From a checkpoint of a small transformer trained on Wikipedia: 2 heads of 64.
Each number is 500 + 40 x the weight over the matrix's rms, rounded and kept within 0 to 999. Layers, rows and columns count from 0. Numbers have three digits each.

# layer 10 attention value, 128x128, rms 0.195, rows 121-127, columns 64-127
524446522549557485547433499517526500498498487526523491482530485481567472479477485471474492507507489496565532522500498548481440508507560473495507506514536527482464489448472464531456490404499513
498477563518536478538498567506507458488443473514553523532564493470409518464496534560538512575530503569432479560453502429496468472507470493410522447578472503507540496515548487478549499521496524
570479593525510531552431552563553528508526558587484484587481454501469585590427501528431517588508462485458568540580480453436520453415435392468542519546472498529598539473588523515472560524632510
423494509482686512495482482482474495504555544447462484472532467483492428472573528550508486525509514552519428556567480488537614490423442474514515505519471452568510463517405473562561438534473451
509527500532595571548503523522500587460505527611509427434490532503425531490432482474558474438581533510470423507486526470523447561494527425466439457478478461580551507438507504538454472451504459
538495499564443510472442580557522531488456495497528527533508502413430523471480573437565485510415541440420538474520551489406474489514511459501519532473454516486457587503541427560504476564505591
529526497531533538420521521436527535501518527446517522516549463493526458485515512478494442579494494474496458448534558543513559511450411434413430461541506509470468475548492507551574565598519543
# layer 10 attention output (transposed), 128x128, rms 0.187, rows 121-127, columns 64-127
508516489518543483516501493487492499573557495508531442506561503494510472542434547511430466488424533502581528473490483511472526539489512534486489504518486511487523527468495442455532490476491449
489472471524582455484509489449440487556406552505477510455472553443511552451500449480460501494544499501429558609485486475521414482480495550449528531509513506464542512560539561505580437559509587
578567492553457466482450486451461406542494525573493444552574473539553530460533502565491502530483431463538465504533439465460492489412447553433531584439496552483498498490520566562535558574569511
487559489503528520430507473503576506495481484485555532467461458494507523513499528487565423510557470501526561527521460494558490478522487500477454476428534545444403508507505544462542477487512433
502557513453532531563477472543520566509473564553556509537550612534519459508446389468432473435506425501484505517468418461513436515454472492497600546540552544466500524466436488430479548521584482
548529453596428487509474533552507459446540529480503556554539516497481521480548538487499443419435501445513491483558571506497456549499492509433550490487417465479419496503505515508459470511599521
497482511525422508458491610553556493553489493460446533579485414409519497508526575490455486647493477505482489447485444525460534569511470513470454491545513454527475496521477482480516558497498568
# layer 10 MLP up, 512x128, rms 0.26, rows 0-99, columns 64-127
570508495555456547504489497513482546572496524553473507572487519496490539495497554583463540479448483450443545439491440464549486452510503579477530476500404502505585482523455531518513438505479562
553526544426450566445473544470484449486550512572534416544452527473612504496500445536551455508473485485439454431493457454486463496419552504524436519539428479461471454480504558464507511479465510
480378514551549541492525438529538434470433500491504594436511436563451509420486515486593488540474465520568486489469521492444485520512565531515459447523518493453487505469473474545531512423576573
563465495497531474541450518494491554499507524497537577475536569509563443502560476467546512498524507486541507508509440513469539419494485462572390525487454464551515544549528552470487479526586462
484553491487466510521489501393516476482513521487498532514516544500472509519535547501456426507614555485422569419541479505530557526473518487516487493516447489543546469531523532509539544518514533
526538451460487507475536568530539496507552589476469462568526439429536530510489510486513463438532500518539489491558459514458470473462486495451545551556503490436510531555478525526511480562501495
456495556533491523467507560498511491530498542488505447471523519524456492474425484376517484502546457486484431488547495479516544543482529529528538510521552493494472627535398492449437488487500553
572463472506439474500489530543477496547514501510489530358489502486492445475562496485519386549497525406410502460513481517507571564488479457509531497499533506458516483488542503519445481529413486
537548501521478564440506468545492556448534507521529401523553475479492508454490556494487554493524500536456470571522477531550589465510462489474433519567527549546464449515449468502469444541498481
545581478451489522479462548602531414491464583535452513544482454462560491503531500502514498507477490500482489449402486568533493515447474551529434434513638518547469518518526531456488425520465462
492494487554513477472523399518488422506514498572455507509526492519464573425604525434502509518583487524501512496455526545519466492450515426404477511459551499539461478490443528501552475473477566
538543515508495525481499450464451556502423472474483547409483494472507502504497509500488474540490505444446460554509470561501523521482527529554464595478461489500509499503512448554477454508507547
527445489510481519477438505438466496447453554502554534554486542558519522467473509539515429522520509494530413526460473476491502478433528471545546515493484539520498506451498681441477497562450531
423458473427435488489555473479471528521520448505493532468518470489539458470532474575543463518485430484502442511471511503494535522510536509486562471424531527535517535462433537556431527502459515
433492520488496501518550533484450492511455476545475458465454540479481554587518480494462518531524480557422487515542435457461514490518509541507476502535458507510552564520433486503506486569521525
579510470576476517518493523454561420450535437473470582509493463503468514503456510456480447405634427506518528483513463520520453398542540512590496489609533463564439513502481518573499523489466478
508527505488565519528493430423578502541524498519492489469451533500493409482629511413420545453500472476492561578554495522489549508433436525535506467397454495512511509454436521438505506452484562
474553519511560541389499416517491467473456454512500488546552481478543479499533460443544498475468481502558477504538543448571492491403494492468544449538497544444484452489501493535517528506531540
481555532406485546504501520533560502484461518530534480466480550458492483494446529479483499580522527462492517471504447509477518546418435570484501550569500489524503539493461521531490553473505507
472475489473536490546501608448474483456515448483446421459511500523581554550454475506421474557493460578542529495529480526531497483476578498516518479450525550483555454495538452519482454606494481
512503437450495481447464477583541519508514523545549494576494504446507569595443502621519478511435490550545511459442431466462478524531594489512453487481529512521534454498457511496451525495565575
501511414465475479534496516546502425615469524406388504519482561429450473489469485483513466461545552473564481467489525474470506517544550524469459383512471510487546413507500501569486446440500548
513496548472477522460557384592489536468500560474443497479498523533493525458590501381566514443457516584540512548445529538448468539458541489478461473520460521547543503543480451544492548481508426
540472524492512525545426499533532563477505467455473527466526476451510501463529483500495432548509507563505460451439609503461582506559466473467576561486411477510477467550478480508495553445534496
590486500478521539444431505498518502560444485530503557509502520485504545461545467534487533500485484450476477522482490495498554476498479471514443500524468485509491526486476520524521564557505565
536486521496534450449467456436475501484450490497450551517485463605565510511542515537573504514497509507480602552530511433579465473565497501522463524479477536502464533503530494520438508548531474
378442457415520522497507541490539504471503457473470566577459527529497517536550467406493490504537569537453525559479462524547501529528509470501609376447497514530487466463513440530506478511483532
509591551510490496505451567507514452578468483465497482432489522551511519433520478456486479491569520438484495509515453521568496491437518478478534527548444553409460441495539516546556470479479479
506423487447498478452520506470543524475515472540500497466514460514486511473495568514458375466479465512466548509601548497535461501522525464437544507467470582516513547476523476584572538492531605
461496528470455574554522466491509473505514479550608557547469441477526393486560468580542409557497457482509516529469490446533518611492504534503503474511426548420413456490491548449393591549509443
475455496464548584503460471525466505458506530463515477497535439535480452544447509498487497511452496432498442473480481490457516485532484433562437526561486511512507441529473539500501467462498580
508475472508523518476412521478647461528535513470573467441367446575526492428376472403573463560606503338471542498593453483536553490443441538449517469604497610529503416539432445558575439438444456
549562542525452494580541493505426514564423506461501520457468525490443508435475477523513459534462516474435561528475532469458509504519513467519517534467553504497490498559508457524481449433536515
482378532536552544523470555531449492580440443485505522527461549516510478470519513477560534548467449458517527450521473531478461537437491567556552478540462467451484498569472523427545516571441552
467525494480481540477510458520563485467435493495533464482522496624579443513459438439493506549511495464474506506496500529473523477442483513489532563596465471428438558499423492520490501404462475
600504452530541476551451507510475505468460476490470428475512491511499425534510489564498513462502504471494531524493450517556495510469573535503419516491357504517463534437520432517507634469497477
559449579442480466478510561465544468455493455574589539485459486406494443379500506523445516445575434431553511499514515520441449407466481445551556489490515518496518518547498546443412467567516499
572572483463498502526481519439442385417523513565477476528500422445475491564524441468435550466530421529527571496486548483541437499484487536572451486583564552467521517535517505556462431471475487
483610514467457553497485540497542491519490502585541510444534492530507491522510447485454575489538534560465473508558478574527588535492545532469570490438563507497441538495535480509515568470615473
505505549448578530409502493573589551475457435494510441475503587465580464565511522460438534481516453494528459458457515562539542469519440489572476483524521440510543469530504446477450553519472518
537496518536527527404568556469487512457446502480515478424504496484529581533519476563514585531435589478451507538531514532502494438452536483439440490534520484541512479482509518447554429470395510
433510526502519522537553481531544506485498490374471468485468590460532517486531453478473527509550505545499454485503544500479435503566470581589508487534514543494531434523467488570446476455563580
472443495470421453397494485541446509463430484524446428528499462460480563511482466513515501538475495516439493499491575507451524462471496573478437459525531521477445494452522505488505458496468508
457446497490525493509464543531517485531452443452520444492492572519501507515517452452555458536407474474488528429570475465534505485472461531515477509480457466504559498510560426587526465516535493
527454521478500542464508513469493508521499472448495504434494496541468498496529515520488505563536498483573478432498504506554539475490477419496513506418448563485523526561477472556480488451498411
456498512571511520527475513552503478539435479547555520491388604502477434493449510516415558536566480475500531464463481451473541476551506476473542529513500441513492549493469543444450418419518421
465456499517490436488531542520475536496435494551489458494487523486490451539458522499569500527494516478521580471474478485455569493514534521471479523497485532522496513472508496535465492427504505
545472550520539514581441451547505471448413516518561467514515540517509535529529469471540505521505513538508482509487517511496436482536470529438465561538515512443468522505469496551475515482489538
519440497465473553506489551489497471558556500470518494473494532490516522560563515417442507481490527508481572513444478514492523435566587534529572475502467453480444455488553492454477521475464550
516532498433465533495503475425517490488414479579558498425528439451508509496523424490528483485602471492485593562467543510559595500435461565542482476455492419524578461489470470549576514492490593
493500506491524495503516510487543531536479382587535530488523511492509504546460441511554453500444531485497519497504515506558498484472526483515418432529540521522539460506455480497461532470574550
556505510503501411479471468507533502490508543537456531529463555512454513492496456477547490479555499488535474468449538494458573437491428517508543510516482467504500521485456537527575541472532553
544500475522482539489617474567501469544570535451511484494482494523482490551440424530490455448540445537486488411444506547471497475511430514493556541517520551443547499544542464560515521454466510
539491497450540540560490493505477534496491508571519495453486549501469479488501489504480511406500474433434486454549506505457512470518498467491501565517478467499508483447402457474435524518512562
549528506620424537513489464503525505464478537542507506449459510470536503541518570460462483491496510439518474529464447614550530542486544581515483567530523484530554478522494487513516458492454509
475509474511481517504577526469518520574534452435540517509538547527526446530534515530487511514461507554453477589482523499511512477527490545560537480461541490505433497407515499484488494442475457
557399476531555530437433460492429495539483447441499467543541521464505519431504500527483454512449444441482505500523510581551475461456575478468536463542537483442530502551428480537510446522527509
537509455451524465496426540510503475459489512516483442526517493517480450527480403489503509606498494482508488494490617468435487483503497510499465479536555542502546505444562495494541394518519458
477468430495525501539483525540506397475583533507506501499483521542507434490460458527512515442500499492568510564480549532582526505520486514532514495435511522509486538524524481540467516465476507
428495440483480497528451501478462451500475499500488438546535523494495405558512480512464548515510516525495484540525496501532546534498503525569501521488476483632492461558480476513533532558531459
526498431459525509545540450564509477569404440478482470546560542497482582471494520571516480509396513495446460500490531507459474513492500565463532451469526506475473479498489480535528486452600519
496462507412486600426493435563451505544494495463564450464478496466550472541477535469518460478419463508465557503482476575539514478503516503498520498532536515460525555513493576489451492503510501
512512541453529526506435463556474512489446477477449526524497446506475582484574544435492473563441472463491486491511471542506503539538502505525473497501493456492495514426493445542479494447478504
479504501475528510547448491482424448498494485420492546561460497535479611494478585428540455519522522319531493623554518495586487484454437503456509519435591464478472525505484606557546504490497482
511429452494520495465473530497535508463552456495492446407497475454487493505471488491482538502516550531469499449447522501501557525505491471566584456490542522455471527479499500452433423526461480
546515537556484554468555509579515553453415437478563515557524475495519446560491513575504553345515464445532597476552532465513526468435527569502488540424487526512509555573567486458499499491487475
520502507470542497464440530515443433484555518518545490494494494458471509509512469532474469552512488506548448502524466545377530488506495488487513566506479487497489480447525531501523493499446584
474429574514513499518464500519516457515544364488444546463502520494509476503490497495451545511569496533450513484578518450475494503545549463600404464473484507535515556501479431493438564488465549
470558520447506514464542534498530460491469497445492409471429597541489574437432444430496503477539579450454521476581496479514501476440497439446509427471475572482482396552455458501514444492530510
545526422479540485526473446574520509445515538516428430557474480400565448525505465496452486432503403455546471514442494528435506544459480444491517457469552435484534462538466491474494452519477446
458566514514525524483508460403526384449493479417508464490506550569478530556578486542504475499497407475531469509605540526498485480525438438410548460551465568531509501486556476547499508544552436
544516531464549461499512504489479482511585533510522513483458540484465524500572493524528455451476515499455496500495459469519481467523515541556492454485492522527587561559493504437574526510529466
442557574497515497499486455551563495490465555489424466496471475592530507537494572419458528528515498545482521584496486539523579483511501511464502476439434493498487517447538500498563517460526535
482479552432507592510530497498505481504505555524497488490524456456486415512494434499558545469449498516495513533536437458506552477538500555445514490507544524505516510510463587460503459469484566
555521401516490469500485505485502490531542405450471441513483474481523490503556469488504465432500520477463519481511436530571515527462506453470435499465578474518464520522519555425514461480494557
546490561539429505552534492541586471420530504528514500510542513438478504522472485519430410524452437537404511456492473482502451528490551539538510483423498535497510511506491511487498527402524515
506481549468592433530490533516534560505446464550538505511434495457449428457539550519480455466505524489467501469507451475448486530437476494531500441530525514485517385514538519465527536546531468
468466554505476540445541556539538567512483521425535484472487458546572502543551492594560481540465455495477554456472447496558654436567488468457418560506497469473459477507438568543527540486444466
454508493512558514545513526476480530631433545478468482482405528469521443527517446508513500528554512509442478580462424499531581523513504511506475480505505502523451525491425516560472464551433576
556437561484445510535427554412552498552479520498481446490465414512476534455486500582508554495550479532501563514427552505554521478523449579520462532500491520530538531519463517463488420508443551
488525507450526508507432474422395514571503569521489499500514550442486471506529480542468457526504456496509488489550432575520575422439552476528444529498529498464485504543510522459492491500576487
500497412488535506544553531471489566508417528483483465516563584479491486498482591469519463486446501495525565493424493617527544519522479521570458526555442488507519443545483560529498430474450569
491428431548474505453515549576471512541483506474453519480448540452509479446516465555539485500557508492429499462488533497455515510521498535553466484457519437533432506536542486535459536410434524
523549408515508529492431543505508460484579512490571504554536484428498426509457486516470488532458474535527511478605506500546527478489521545467470483565486497481511465497463563454396619479559440
523456545522504466471458441492442480429469489448456521484486522493517499519461538546484519511467537533555502466408452438601549498481431425509591458478518550473552541529517490524486483609462436
479466385500540481464518448552539548481478451490570570470494483499467412574458445490455522556499478507461498431474564549503536493516511521505564508492501574477521467569517482444488485511535477
486445423591514496404537463482523522465516525485569503550400483539529474444580490501438529536486450486475483491501546530491511565493526555560556464512518474451451533537577383483504536515492512
443473519526561473501513507617508489444517514456481467477531424498538462474495378503489530468520442590547513445404464501457522473539490486488547499570487430492495525565472560490483531456496518
450527509487518543567457501514507507562451480541539464539453453480518490514441494489536443478460455520471554522498473460489460449436544470518478601537506522535569485575462461509481509497483538
498476423491480520484518464522512521503498473464527491516488553529400472523519508440539473508429478483523563473520502530484480480491509503491516452479461530496471414505528443532552473487494579
466492531503518524479481466509459488496553558523535502536488527485469470387501514507548464480523496464429463463483485496529483528530514481496472525510507534487472494492531488462496550526503525
465528455514462539514519451522530457496502512450528403488485497524447476441500497488483458462440500544539555445515440553489558503582560474491541478466511510532561416464462540559486520486512513
559447512558430523544446527545495540498513521502516503514515463470569438456490494468459459578553532505388475500490452531536523486511498487505499482461462565468478523403553533513491543436501468
532506533501510559484480465573473501547532450480528494478520543511484489558490495480464501508550467512500551445488488498489481470470428594478481464503512487515524471413487544543561489489488461
511496551494511525474476579521459441490533534526457547474455515500504486548543554513451568502491456511496460523511503480556527566479560458493520475503514517465489515445432494486473546473500475
463482444484568496443532486516551447524464544504475486566536484537480539483536495506471580478509507495460508529549490505484582554480466456446477546437477455514550491490484483495510486452503489
502485491523522434415458441516495469525534479552487479463598500532468539517554489460451530493468531577477502491473509496494480560496532387552484473479516466480497513557425487506516525538477436
542492487520542531528447471459459463516507484564423476448522525419508518412496504447510478510468528470499534441533481538477503575508532546535499461535529547509497510461504526520509409451546530
536496498513548478539472558505532478534532485474439548435466555464514563559532474467531414474478526539578543518502488513538462423485478506518479482411532515423564509566476454383526541491541433
530502451501497540467506486471514477479565540466493506480539553577527592509486501593533454396614481545482562475524503500548444461547514467514566473516425517497516497525556566500460479494435425
# layer 10 MLP down (transposed), 512x128, rms 0.252, rows 0-99, columns 64-127
480410500551456463517510456430540562523457480484535498485558518484522530491484467511414497462492497466521527483445467502449476494500471499516549564461580558536508438457512496544492482475408555
557495503513516558492501561482522502553468425537490471496509470549523502499457420587549494577493476461564506471486561405525454520458533567541536510467488541563444480476536465531522489527439533
519569507470483421499538551429525531460558484514528411512450510528587471572479508537423520492508513513496533472502472501507487505499430469452521489485378473484498498469443553463499461524507432
529496553437437455455523442501481564511451487542526497521491501512489490455523493489455433514474521435507516473501519539543460493543498485432499559532454480547504387503484475419511511570473511
476480510498563565494507445505488471540533464518550504511496544504545498526428494490497459517426502450508467403510538454451554516494501413560410525506420479517530413548475475506530401500446523
459512495494533505540497517463476516514506467501574491467487511589476459482502480468388508495523528519534509471474542513490440593456558577467492468553543511504492468512512478563542541499570494
484567491550560497505484428506530506461487541515476516443526521523505506519540549499496518503509434513596533493481522539486533451520484499530534563424592532591486481515485540507443522518488497
533414489462494518494455562556544500518511541514454523534416540508519503352453528543507475518490509452488501502538537513496533528513545496477483508525455447490499504473496475516508461549494538
523499486589479505487516536514452458484429410504457552486500534497452495475521521402542513487501446414488469438460535464489455469563566442468429466479509540504473472496517528428518577485545550
643503485494475477516508494587530494504451524527458447524525550515579511498484482531529481482571486489454437455430497537533569428532486503557521512511529512483443501483508481420523506519440514
447527480494542459528427487499444462475462506511493470469477485556542484566523511581457454549500492410534506471445441560569498461451418481516530582501428427525527515490572517591574511535439472
556521475504440523528463484437471480488516460496510504513585520491470571486531530542502534525554434474469473542500550502567502495518432482506557549519489531455566535496494493461489484538420531
556448479462539530546520456506472554571426454498492451539466517476513471449499481559440488504504592501558516520477498483502509536529473493514514519496514478503515494538569480495474446515418484
501522516411490455465508493450528468530533438499484620466541435485564500495554497517457546482488524568417473468425551504478526551553458513518548518558524485576490506499428442504425557425517495
495532490521478421498542494453562521511507486505543538519534424519545490435482446537559472457532513562470576527536452501504526500504415540490515464504441517445504477501525501557490573527463496
533512476473536413492528478446489490513538479547510488553432484532469522585563527502485517465482510523508538517530469482455550580517455474552494528448485476422531473492479425474522474480521552
545519434600547511527606552470485506468462490567590470562559607515492600470524468537417488537446467508499550542478552502461490471495411507547447529468503459462498436547560487462504401546528474
430523512576521493469522454461541503533450383533537442503554534486507471566537461560510476514525533398537516577479445518504467570503439487483539452519523455459500495464489519539490508530473500
523479471525520516490579544494562522475551481538431472459548561514500532497589525480574421454510524505513466492534496486420518522548402448484499482511486457478476514546530557515520538496536503
485516485467546489472497516469552521449457470474506481446528495464533503450467411515504496450472459525508507543456478502474491550508427523454460492473526532531482454443549534524442521488562535
534519455551527478507537546475500538547511517415474465464460468508517509457442477541523530491563547504575531547513550559521468472532475508567517492536510382465473468525506520485516510503434532
523522438542560486479543509501494475501453523553554633492519526413526528549422497518483506528536457533543500555522585492526511468545486545517492494463512502523567453462489493516490510547398529
534478458503472545450470547497495478501456464443473503502493490502471501486549485582502513434466462565521376447530552492528557557466443585516506543515513500478519445531520496512528548469500552
461533540508554533554524477519458474504467577507530567491464522578507477527526564481478571537497444469473490606576524504564456532474511556564444473518516493502561468420525464564490519462491506
504496531580457494565491497475503511436419515557551435489441452507481454482495590525473497507470448520549491437528503442497469480466543478482509468483462409446485535616408512610561425499411553
486503478521455520480453535521481519484534523527477454527519515495473434492485484470482498533439485470533504488445489509483516482480453511509554487515559531490517501509459504476480564477490536
482466498434461537447475516423448520525493441531462532476391464555480514473416518486464521513526467537455497575545480476490504529504518533527532449508554499564443416469455496416485539480568536
488531472533493497498592521578535554518442423545599514532444487498518459493451517498531504421538518534395535541510439489447490473480545524508494446501548481456509443489431458502504475492585518
562562511552503401549533455451502479518454588455540554484498500486519612485459476546445453476526499542487540492403514487515521514443508491520525562516568526490488530497449417527531486516420459
476530610511428448505483445386535511539466447488535420497519511498515447440526448549491569524564469624565526497534479587528435553496521545503455477547471454476581544471504458498446437506496486
480438481523453452485516501519479519527468464509485419503537475406566503485541498520532430540516475453526519502415495577510574515492506456517572525475519511506467445516553444560534490459448507
535397523442550415570551476514558447517506472493664526488423454512583533445400533517446452485538443446506544479564543451491441558444514475462441429487432535524467469506478569526527503523453454
519498459558495437522515458482519519514526430515432482510501480496516521492505494478500448573479498541475447484470569474494406477509484491533578453487517460451509494482460526531457496524495581
427466504512489502504518535482427490470451527544390520491500507457501609456469568473473562515458497471485504472567438528494470544475464512465506504473500504521522412533544488480499528497598516
551512574544515453544434565471410483501553488478525497503535649460542506515433491533508458456556578531518521432528495587556452496464464458526516464499497490532542478503552512522542479528512508
488453562400514507556437571460588511484492511459473530535515507528486531597438552461519459458516501484521536538524509434430516571481530491454516533435540542483469519521505492479533462487462506
452519454507494541526550534481475527510524459482479429481470528567511573557508553510551469504483543492477551516472420541454474539552480432511545520438486494425522469445519502506509427546492535
544581539575545496483526456491468532555535490486511492421496563557451610489490517508506446471490473500494519461501489489454517537465446522514509379559486454427520468480439474530443524445488503
473443479489612450514445490513442422459450462533519513553499482473448530458443490538463510442452539553570515501527551483527522542472417520555440472493495478463473509520460354470512531541505490
545505521510521500514530465520471513557520513467483506421554545582536570443441571512572425501502470554493553521486487424516511501525596512527522471515525509536495520482417491522514520440535549
528440460595495535441485548518523493500493529450421488522575505485483448471554483454531475510512463474512475449475481532530494456438473516483477464511579521559471498546501517474475438447461482
411510443496623468511471489529441425482478539442491498568526475522517473514507479541487442556510389436544506452467506489495528483452483483518480528581462510506457502515533487534455456576543405
510528475465535517540477462519532425495520513454478481457498506528481504500550553467507493488469507464459433522512446514445455502520490465506531500529506587516524465554508502542465577507532512
428521450562554484509500516448497564473498542469554521487494450491564555531440475494511487528508440540558605543502470516446426570503460484506495520538510531547456469581497528525504535490480509
484536587492469483532551548518497530509534556496534521457515510523569523475491491490546546512450620521570459507523503538575416490558481493540496511484496448438481486497495461477472488521478510
545520468426452524475489515462502516502477503553390455530424490498533510507511471512441505499470516481547517480558491501565564505503630523385451519544505516506473493575536595415471425490570555
504512472514442470532550455466449462514456496490547507523483572537607530482530495491507457525479528491576548413464497521494479483463505462493437511532471509419515455469525505517543552500494527
452531461485550452490577498559532557527507506481472483489485486513532559443564489478513483536550516472464456439513527478571476495447527476438491426520498523542525474513553513535511477515456492
556531538492473507516569479514537502494495487471577470543454512532483540455505520527468469453432562468535519478410487501503474474510573486474596514498486444551434519523543482505473504539437514
535521583521515413457530487529532488498581480550479568526470533499497530479441530461495540463445580520500485512475521458436460529541528440447495524521472418484486591585431508488476486538552509
427443479405551559494478515484479463511537507548481470520520440490508436472495486441504483520494493482477471550531458533397522491449490534456490486456530511526500477556509451484498517440564494
452511478536482554433569472515435510526478497497517417525532518475555499512453477493516492438503517471545596499451494503494489549520505503448480485469544490491506455434457534482538537498484572
516454534541519510523537442568519473557531503494421483507373419567499522532429471445509485606581549551573464493518531562455452497559357556494551483508551569451501448465486472524561462499436567
447478521501490595458445559459560522499507508479467470472569523457440524566543447500572454588519507493558479449450494483466521430483533533550500448500452484458504508543513513568527535542511445
576512503563492483526451437508470482474500429546471543476461474511453527539547467563483507558518452517530501496458501458587540435501478504536517507610441440584448525499459525532587461496445517
436579589541503528426486487499447463551451456535543459516456503479494499535525529594550485517512479482540555497459467509502490508434493469488596489499477519492473477499505559476482454507438470
534506464490564489549522484546473522483587550467499569464460545530569492511476559523481573487511495435494458485496485462496482490563513457494457460480457464539413417498503529481459511493551514
522463565537458467472557404494485537528512540544475501585413482538468527535498516525460499459455496436573475473483540476452524527475496499459526552517500473561503508490481516495547425459531570
558498543504476563487490546512511612532429496480516488521505492439560509498500525490525532469505493507471530470474452470396446533506460484494463501527505491507543532536487515466515545571488535
594474516512447456551511406493505512502431472539533400486426517440489520418557468533469542458483549537570506453440500409478553565458458516508464493489466490479482459468478489469496442559543504
497544482483481462501512462575494473484539506515528501502474438479466475502443488537498561457468534500508526513460570560521506449555550524494543494566410474553482481534445503445543559466494481
427581482530484490524442420550471544478514426475502502464453498529512560571440535475525557483468526473485525500543442472476538548533462497545523484474421546458456457569472541465466474489456561
507550512492499459535467439525529534519477483422440476511559532480516494517520545568538522449490493445583473469482500493476489461477501527486473518487529545414504544529564506499440482571472490
468426568514487493526480463566468447488504498364533580577568579530493474566386573537420489500427532490480475461565546534444501519483540511473470556504503499571470603532531505533495516422485521
503467531508462507525473524584481537513595583462465501534459524499459537540538468466514463518503474517499533539487518472540532544523489594510586508532524545553536520541521504519469487538516512
490506520515466493496563522542517577531434542450480570500474466586598591531533453461454461553508453484572435440480491503557501522515434525536536520463521525548502429463486514544539558516523475
440495449495530521497494515492463434481552516557533548491474488476507499540557510505478438513510452526486512544507531498491442525642482524550450485451399544516461514480575531535502537482522530
463542543518478502561499534475525476481452497465549502537510455527430545464566438536474560470473504507488493519462508475541551503502518509531529483538467493517507511498449436499476500426470500
532513457517570385503550482504555486463553486496553492473494489467518465501391570520492497439618509560522579542603539500508561556492491579511541527517442517510486507493567484483612577547478469
499560599510504466556535582556541456486531419538542512523537482521524551505573461484457534540468504460517515470519509483529475500464543486487440465482447490507492509404464468469545499495459484
534433440531514589472446459514568436538527436479568568495488464529516463538564478490520431474496419531458492425484441444533626391461508493509527522333474571524487484506556412521526547573428447
465452485481549534477523475494526468521464467509486532482489528494424460480471463461517492515518407484515521531512459495496546431525504465518477441495502511545485492520437425496443525520517463
548439539551517465501557500558527561513498518454567443522514475478492564527414609511468547516531513526491520498455447503411490494443523556561489504456500455428476526464479538490536538492461504
500552471501510375505541461472408491484551517513561572502514450496502469543527539484462523546508459499511461511478485500444450507612515494515514427511457475490512541465480514505494485456511513
530435538435486529500466505540509549537519426548471508557494445499549501567449483535474421434545580447503535547442530469444568539499478481443511486534529472539481459499535451477523496474486516
426539511579543422496495469550519543500508529477543524487529496471495463572477514511452558441481462471480527508474488563547600549478524515496513506424468492549550542479447540525517489442478508
439489539490407533544545413498472460502549442464462542449509507551549570543432487529471574514469475514540523483426513479551542469509542492499541488499468482471519547534498533457474535447534499
558500459487499515497533452547497536535471484556489557486523497537587545545633519446583483511498520520524494494574455517443498517536453497466484414441516479423545488435500532499543494520515492
537520467418479487483452484483447477425500477423547470462440453540427499495461477554492551527473510492624476523482504511488476612503468527416531455465486422498541503532495482508548503477549513
483451503507498425567418576511525538528366455538483482531517506555596536556581530456511437476466409499582473484438454531432491492512481488491500547484532473524420572390493512465514477511479509
501445524448530517534481446521486580547541555497577573494491550487488536546546533528488613462490527535530491511525491499562515518463525391512487516545470478452488495472504477433493504553553580
438471473498500500489415431450507501495479502501500477449463530483472496531441538478478483459525515506577571523514494463463535595530453427453477492455563420512502542504501455557509465492465526
479495485476486478485492534412494516479530557531522532533507473551518540541462501444500495482459394512556491529494482443494526529513489468513503531497473517497468530463475407435526484486567441
434500530601535510474490507508488465441544531465497476566528481449475429541522580487431476554523507499517557468483456521472541505502481514418560503439519502549444502451431453478483501515559529
534467416493536517546494415498463460479507528469500537499501541521512568586544568513480554542504409498576449475477487568438453500532498534491480480517511436501485498475509503477543486507408492
451474424464504499505538499494479445503487467527520514496484506543612486598464448489465494528474512491509477482492541508514546514487466494552454502461534519567477524472633505483495500515543496
527425494506510487468539495468500495472448548490394512511521531496442456542479490501510529489453432567514496433430476515425522468524428551485394619485516500516426534544501519522452480502469496
461532517549498545489445541563460501563504481517475545514539533533520578486509499563400425472487501545509490558499444487480578513497477561499416474499518519457545532533502457526494494482521498
515480503518551446489530481432475475506501467446523525558483517451573458452463491456445441513468472488550555512496539503478533546484472509483467494505460542500426476488481557554491488513526512
544452519493498498531527513573480360488571548465563495569523549466466496499495478437522515430494478531512555460506391558493497524482456615519568508443480524589506560518512496492525465496448515
493524478526495532577448541530540475526394539516447498454544550460462470522444527453516427498583519543511514528505476497536506427465587540502513467494506469455495556539490478459558453463575479
516464425467504449550474492437481489570492441574487537487508517471524482486552525559502515485504546424483486576488471452548513504457481473468536524492559446524474527508533512507498491491535500
461507537501426558464488564462462515532501484536515542497476517508431418487418564475461479467512440548465463505570510541567593521555523469575467473539445504471483476501591524521473445529514523
536521524518517485505516575513507543435442553440464502495476465535498500453469528511502531524415503476528465485418534465522493520543476507452452536478503517438523464554520470470456540520546518
450524568453568527489449552483522556481467498576482518528478470493539490469552550423477543484492543514481577496436405420493553479500446477542483489465468497426562467552468539518512491497530584
543444479509533461529533476504513429497480537470498521475533524461539550500459513501531456476474565510455491557540505465487509503485440425526574485546417483476447556431511455568571484463408495
488510483431400453551546534516564470500451472388470523500457496525527495532552533523433410471530563417488465567496500475470466534542434496476552518481440452498422470464487511555511461510509541
501489515500482466486518503464479534522481492383498476531497507496467477506483519519455515482534511472509475493465509592547426482517434506481445481528491481467510479539498491522469524528503483
515513487531446474600459509592510531524412512524554459464505519430466523546446502531525530503557523499524426524527485488499481509533515513540477434445536482432451572514433487549486454540490495
513514520552444487512527488517465460446581398560469502478436489482498502478543481422533524504526553487488496487503460522454509565490488435457467456518521494367496477512407509513522501390504477